{
  "vocab_size": 1024,
  "init_std_o": 0.00866,
  "lr": 0.00662,
  "seq_len": 512
}
Each number is 128 + 24 x the weight over its row's rms, rounded and kept within 0 to 255. Layers, rows and columns count from 0. Numbers have three digits each. The size before them is the row's rms in percent of the matrix's.

# layer 4 MLP up, 512x192, rms 0.277, rows 188-221, columns 0-63
088:150124132130148126086151174068126121133152135158120125125098145077123125118132161098136128153079117130105158107125088146159133129119112117128113106097115108140098122176090179165122135109150158
081:150110150121118115115149093107159189125160103133127132117146059148142130137123120160137106145110160123154089122144183138166157125165109134112109158126152124146126155100192128140142156174140118
092:168149155123126112125114128078142171141125112116148126140138147107127108148153091093105150120138130115172115133139100149123094144112162169116118130126093117114115125126143080135091132170119131
098:137135141123141143087150158167095091105102140134124108108103090167107155154096118135118132122131126111107096105118134157124077117111101104125128126144090100126164107202136078108134130112112134
096:068133121131153106135121100126120142095130112131108143109153114114138176145119165185095103076077097115154106123159107136152133155117137149114116157164146162132119119104148088141140101136101122
102:122110078104126131146099146124133106140068174146084099128121155096085140099160137109076068101128130117136157149141103165095099113131142145107121152132090151145124158128136089140123097154131111
094:121096178106121121152119137128151110172140113152109164158121091095111142132113139129134134130124135131161150131125085142114108120120146180074153099096144116132109143175133110088112158139159101
099:118145123101132129152140111142118112133112150160095146158095101133127112087160100119142164128128097121139134104167146134173120114096083159123140130162156127169139115154089134143108137160094119
105:124122106122130145161124170121125100122111105117151154082134141109158081097135132107164106119122134169100138111119070132133132114110147139127089128136116123141098165131102145132158139187125153
100:126116164116172128131102166135079101122107111136121100087147096099147136127097120141148116132114102095142139116164118127075132123128149127124128124158146116076090140144141143150164130146130127
107:116139154105132115154120107122132096099144151178140108113064129094130102078096129112157109062124132110159126107116159128121136126112126099138127126125139148142109128095095149089164118086126159
095:112139118127150148121167144149094105149113180168106141097138143131135087100126154097147159136143136147116073144137154118129088165152083132136100131136121151140127133146145132110151116111126136
096:139118166113126133133130112114113138140141091135133145165123147143120086127148146150101101125140126123118124133160113117135098085150145191159158143129166125107171146152148124124105101166113159
103:147151197127109090124140144185164100149115159118080161107144148130158131107132139121155122107135118136147153129111124131164123150118132115134135117132119132101179144171139147130154158143150163
115:135134131119117162107115101144121102124141104100088142139157101122142066167140122134113132115120098098145079129137192112144144120098144141118124100147123134147154111120129134166149121083150127
105:168135134108151147102117102126129160087112093095102121149125134129150132135138113125133147143117138102108157101135149133150109117141136126117166143090132137132112163107122103134106145109126112
102:113190154096107146094121137092155117132120150082095210123144130124104126150121149087111151159108157111139190175116093133122109112177103108143137115101123142126116113138118131152150104116079092
096:149116120151128132150141099157126066159119097154138119152151136104157121099100088158115115077159111115135178123144106142118143147152135100079156111108090089055115106177088105074129097130149181
099:136101089120163099098108163093138121151124121117099134104095118117095084128158149133109102181144148109147134086166113133140121111124126111105169130108103133132134091138131098146121117155150119
091:104138140156112148124095123141155108136149120114109161075112119146117170148126118155152083164149132102122155148168127194148118103177105137151093116171120152139085169120140158101130092101124119
101:082099153151125135106121105157181130113123120177111173130125123122108150106111127131113177076146121142164146099122126120111120123107094085155096105124132112114145143141112107114162222139091134
102:089107124160180128121178104136121126128136115167124121113127117098099144121110124132145127124149111130126133133106144117078094151060122111165135148119141145124141113164158152140152123190082105
103:175098092130107105126149136133178128125118096115197132101112160174129098111119139147092125085137143101121159137128106140131140129097128095126107128119132147139096102124089150131161070123112125
093:142123098100127144145127095153117160127093110108147146142156135108130139101144126126132129102111132132138122096133114123091111123158102139149119187114130122123135124145141129172152172124082120
092:136102124127147087139133110102124124145160069124140101170160132171120130118111137103103097136134159148121127148136114096138156100142145124109105145147139121167135156123111082131113123094109118
100:115155172097134126172157148150130131125113105137131168097116124154107128134113139155107135154144113141102148124127088154114100092094080108124121155161131141151110123135160164137120145083113139
087:130102130150150141098140091100110148124113119169150104153096147126153147141128125135151119154183081087125092111138174106137100119159099143170130092103163135138118156149131122163111104100136125
101:103099130094163123091076133117137200133139133130121106086144144130123113128145117108118181080101140106124112109110142157105108111123116113102116092145130107127091140104150158145129093106135122
103:130150143164124119050168142121135121107158100116152109138128136094078137136095142130125101140121131126141086158109156166119146156149118115131136124160158121125120135113125111127162089146131130
102:130117136143129103162146126107164137120104111083121122126144133114105138124124148157137092104148162116127123152095093105123115130128098120133137135129142122126151136090067136131108101154116100
100:140116087130113169087105151100107120143141130152093099155122088124130121138121142094168088133170093102114187133090102142139173145118176171145137112164140130111130100146136132151125163109068146
090:155131123100102143165141135085104119109129150070124105182123121127157114175112150107175106138121130132146124136121098137139097102149114112117147125143160114108124123159110122141092089131096152
093:114121114137138127087113147144117132097125126112100103122131177099118106152130098129166146097138168124161165143136155116166122114159147173119113108148098159137141147135087124120117132115157127
093:125155113104113172130128123088135111110145089110093111139092133146119170159150084141132124115123131129105127200104071135133116120133127113156151134145088109144149094156136129114091131101144160
# layer 4 MLP down (transposed), 512x192, rms 0.222, rows 188-220, columns 0-63
094:129120117133121110111125097151155140089110126134144098155125124155113122127131088101133128150180146105165144157176101107146099132121126156181165144146098139144152145118133130125143111129169081
096:151129107098117147110135166151141105118158131109096140141114179119110155150109100141144136133154125138081106124136131160083110113106124108147153156119152124117125121127112114183123154092121085
096:107129079130144138106111145169179105132166107128142156139125149114131141150130148134163119154102122128185150127114110165126126130138127130072124113112119157148080153119091155080144158161123103
097:135141140108106111149108108155129185176139069102115156094096122141082116141117151152100111127198159113146135128106139116125106130121168135092140132148087156135138070091142154176129130134114143
100:155139134112153124107105122151138126192109176152150133135175097150129139142152155125124169103088154156144124120136115097174159113165095123129129127154109131134150128167136083090143140123172152
108:160147132117128171096141118120136126145094110098122137128118150117138149075140155110145089113134144094150170083127104153140139125118124105112138149104124106147141153121155203145153160154152160
098:144140137200116147157135150131150154136151130108092177109157087073106119133082135119143101146140094152132133154063138096091172124149135156150137147128122176121145104129120133144121150124123107
099:086085130079103169109136138115137124107136134135099146175125119139133139106134165158171145091148118138083130120129164192135100103128091116156140135168106128142141113141098139165099127136133129
105:132152135136152121112145083161145139140126142121139082130141158102111139142114134155109126156103183125089118165117134128145067135140113131118061097144149092117122151138167143139182119143125154
103:114104076120145127121138173152129127133137110132121088116145182101087150133094142095086104136126152111119119144124120097113125163146123142135124136117096131162142157130126102101132089136091110
106:090164072124161097153115135152134093117167129113136162133135150128084081140155131106122116165159113170166161129099140141094127123123126160157144170106123100132101111124146138183085114125070133
101:131135139170127133145176086138108118098142081165192110087104111106101110149130134127117124122166164097130153145155125090161110092158144130178168149132124141110125078117122154121118127152113114
108:098139156081098123117144135131134151166159138122159160151116134100138111101133151107143113100162107115120169117127114145101104180138110120072102088108107111096121134111107114104116133124127162
101:129091073141168148136140138139144105141138153132132176142168160130097160151133168155150163105129164164137111144132141148103134141136074151103073128095152118139106180145136141090117165124084137
105:159107165159120164125140129120104118151149146131108138111094064169123157086117164124134107115112117131134106105098139093112113108130144121110138088139141131124145152097136132163158152128128141
102:096180162126112097143136122130186109091099128101170148125081163097119094146121125084158106189148123122104119164154121115106130150150146096164140120117140116103109119112127115125153137121151126
117:156105154167165129127114139156147105153127125117140147132140143146138140182117103113131167121120163136150154127130096132112125158147136127149091125157137107119106145165131183150132110138109124
092:121164102147119122087127141097127164144163124131151130173097131136114136140157109165125151169151116140107070122113122126103119099113124143102135145148123135149131123152127121108122147078141128
103:158154133079131125142161109149173140158095097146172064128114138134124123117129160121139104124140129084120106160141103199135090114105125132130136128107163133102138145103109105121133146160085150
098:129135151117156127147100157132155119138130141129157126091125141129154163137196131108134170144151128142113159123166168106127142136136078121119095108130148100171115156123123132138113185114120101
106:188094131101137098144133140122174068084155115168175142097121164141158087137076124119154121100131162133100132124134090131133110148133127151149117155122116083120118160123133134101114131143124129
103:135092135140150107151210137097100160102118124115140126099086109144125131145129134129129128089117146105107146093123140167151122172146124101100135099148151092141137138154153123150114132135148137
098:127127120159128114093101130078085082162140146108125158130121091088124154121168114168150124114138107150150099121197151123135104112148135154108148136164102089158112144124155091161106110097162077
099:183113148124122091142142113137116143089077115161172105115105171122146106125105128118112111114083127140125155159151156132104130119108115155135144142114178090134115160118160129090121102139126135
100:107121130087130102100119148110139147153142058121137129125118120075109097143088102111111175110122082143131154128170110125146177132121100137141117143125133111127196136128118135096091171111159152
102:159114138118126145169128149112115169131139127144130151123164165116109177195128134108128130148102131136133161113090152142146145154088138132101151089109145107135112115139076189086117164119102138
092:130086133130094102152178122121148058139123135132107107124152154135126122117145101126130111116090173071126161141069156126135143132169137136108134118114124153119141133101147151151132154136080142
107:096120127160109108139128127123142139110132105093124105176109123141120144089151098126128129120156122102113132114128167148119120145100141071107108127135100112101113132144141113142097081115124140
105:140127134124123114110141132131136085154138137138096127136116100092100125127094138099120093133137144107111100137097119106113080128106214097095131119132093152135133130125120110135096136099141125
100:134154115117144128187141167121134136126110129104141182070124139156088145137135137137128136111118106129109166136112153177156124086090103108109100103135156116138118139163118175087139138086147108
093:139122176130150118128138160106135158141126128148122106122149167144140112081156100199093183121118129173136115166137116114093112138155094125105144156087113135119103154133132122125184106074139113
105:114145088115094156115121132106170108141131133139107171098157093121124147117150108135092153116144114117165137134161167108156133137084131123152101166144159130089162147110151153155142175123102115
103:175097160098128135146180128085126150127084136177159116110164151140127142149138136141110109132102115137144112127075149131132088153174104118126130122110175101155129175165114118098105118173117121
# layer 4 MLP gate, 512x192, rms 0.269, rows 189-221, columns 0-63
089:073121140119096136121099072127156162148123133107113099117150088136100147109102133131154122138134108125149131132114190135156075155144095156188132187159102134127124121152166124143132144155148103
091:089138130136097112155142118134162142134132103135159139116104134113144128125224106131172117115117112134157110157167137094123092137142136163112150122156155084161147115106140108135107127119136142
100:116095107102127160148147128140160094149194149167118162156135159108118129135115147127085120150096106159140119149143152111097142137113107097083132139157151110118144139092140125146138129160081113
096:168113090135133120147161164069116133102126123095078168112113149180158108095122121092150131104087154142095149131122139129153140118120117119138166110149150153150114132141106112177105130131147121
105:107128093140104213145125160118097139143077146152090108129096147125135130101150142092117141137139100123179125114138129121103114151124131132115124179157128165158109121128132091120152155148141147
088:181120147122109148138169111101167149116087119172106144139091139117116156101100157138087127123119163108113071117142141102106118109069116102096141137108133118122118110108106118113134169154102087
094:130148126126127146123122086145147136098135146187108139161075136118130148108139108165112172151132111154074097121145140112128103142129078127151144123143116110163139119161109151160116113129126140
108:102140133122126171166141078136182143076110119134136139157126122112154124119078088161165151132138092121148104124137161119123165128118116093130129137140166099164102121107142140096106133074175096
109:082123087163162116140133149132096149141124099118150150111095111108123114124125148109140091137121092096137177171097124087110147096116128145101070142159134109134118138133103145063131110169119108
104:107152141118145156115131082102111177091081131159162093115147081139153130121131142136124136101158121154138133077130133096143100148124121125138143151120174167097086113111111142098136114071130131
095:094121087134133093142122109125103140140083109147102121142167122101139114157117125129082094089134175090113133121117132161091102097135134117143152142139118124095050136102127112118111106151090135
095:103162094126166121119114162133144128167119094127156169104117133106153105088183091190142076131083113195139146083144125109155156115133126158142088138157121142178148111143121126138172123126122123
109:144141134151123147150135154149112153095117125141200105141125147192097147122149148126103146120097130121088126133117167126133090113145066110165101154125113090138113079143097168126138116130189186
107:109126144137118075106139097098120097163122121115135139088139170150152138105104122128090129138085139099125115102100131113115162174146129125160153115136148122083124149160148110110163111119164112
109:128173096126135140124107165089096155138106160087116137108100165145111146150100129143174166148131132163120129145116134128136118116125074094111109104157112137102119164126105137153181123097090135
105:164125105144118171098121122170128118120093123123131106126129091121105061126138146124175135125121090142165101179101100139126087137141172133157117097163102148121105132124139149137126159107096104
095:145149148147135111167116087099179106118130153125144146144148087150108124133141123102164161094095113164101082136136114114126162119128127131137115140121113133194101115132140106119148109139120121
099:097197133145150075142134130172112149121160114066131143130101142172114103124136162124141125124126108130125129125139118123144134153135112139111131151138132107130140115131140167138112155115128153
090:140130126100166101081146127145186145127133140131138173138132148073132125150153108098106119182123165155140130145058134156123147111176135124153154140133084132128149140103155169183095150115108186
094:114112119123146167145120118102128116180106114172125124114115120143106152103129136100129146181136149128079165131133142104100162127135101136112079127131124110131137128102126138164136125156126127
097:124119075120108132151106150160134108094118101147137133112072116089126131130119113152144138105199079164122135112099178121059150131107146151141128128183135144146111160176111148160135130119152132
100:162125073177137135088156113106126108143139089169130128123140108099117178115148126149154137084072176122142083157122116132125140158160140138128130148102135091114130168127156111139160078137108135
096:183183101170109150153156171153126115138145110135124126131126118132143146147101141138082163153130140130117154134181155125140114158119134149111152178144159144130119119124094169143117104136163159
107:128100141154140109097156141107112135132132080150127099162159126143140132161135105132123103134141167174116115152158106134186164138122129135128142130089120142156168129098106118154133137122121134
102:149097146129140130169134136127124154103150121146098127120153101160109168128160123137113135134095146143107092121154146184133148134128142103138089174105103145141102115100143130109150151125132121
092:130096133101122137158105078111120142120135104114119110121104163117120118113101153176105157192098095101141166126137137101136098095115151123126129167163139130087162105141131117158131162170133129
097:094126150165131148112130127132149119101143099153168127085104126115156100148121161104115158130139120182133141139105109079130109155136131112129142150117109138095158111174110143104143149091177168
096:101128097082129126123123168125132123144086170137146125112114129113152161118131103127153088117112157141129180149158104072105114166155114145150139146146105110114091148159153078177084125115131156
098:181132069121175141143104094136116157095149146100150136154100135111110094132120115146157129130170116159155149155118157129174134150093106131138127124138104117186130121153114171135114121146153140
109:095094159140125083143111127111102175135130142124118153113145123131132083152144124143065188115141137127096124159098146113163104136138118115154090099126129123171121166125107103146147110138092132
094:145137121149123151158126136119113134120112111065151113147126106123139129154124152122178172138121125104151106117110116120137089138141098119114147123119125106143106119123133134150140093126116164
093:090151109137134130111163120111131089148134132127103126122114097124081101127159091090150140139110110122108084114117135137139112106161151120147112082156153147159106114134150168145136095090160114
101:151086110089119098150119111164134112162150127104134146176164153075066147112105109117140110139157128159119167128121141145125125099148090090129146106147087098094157156124113145124132115079149150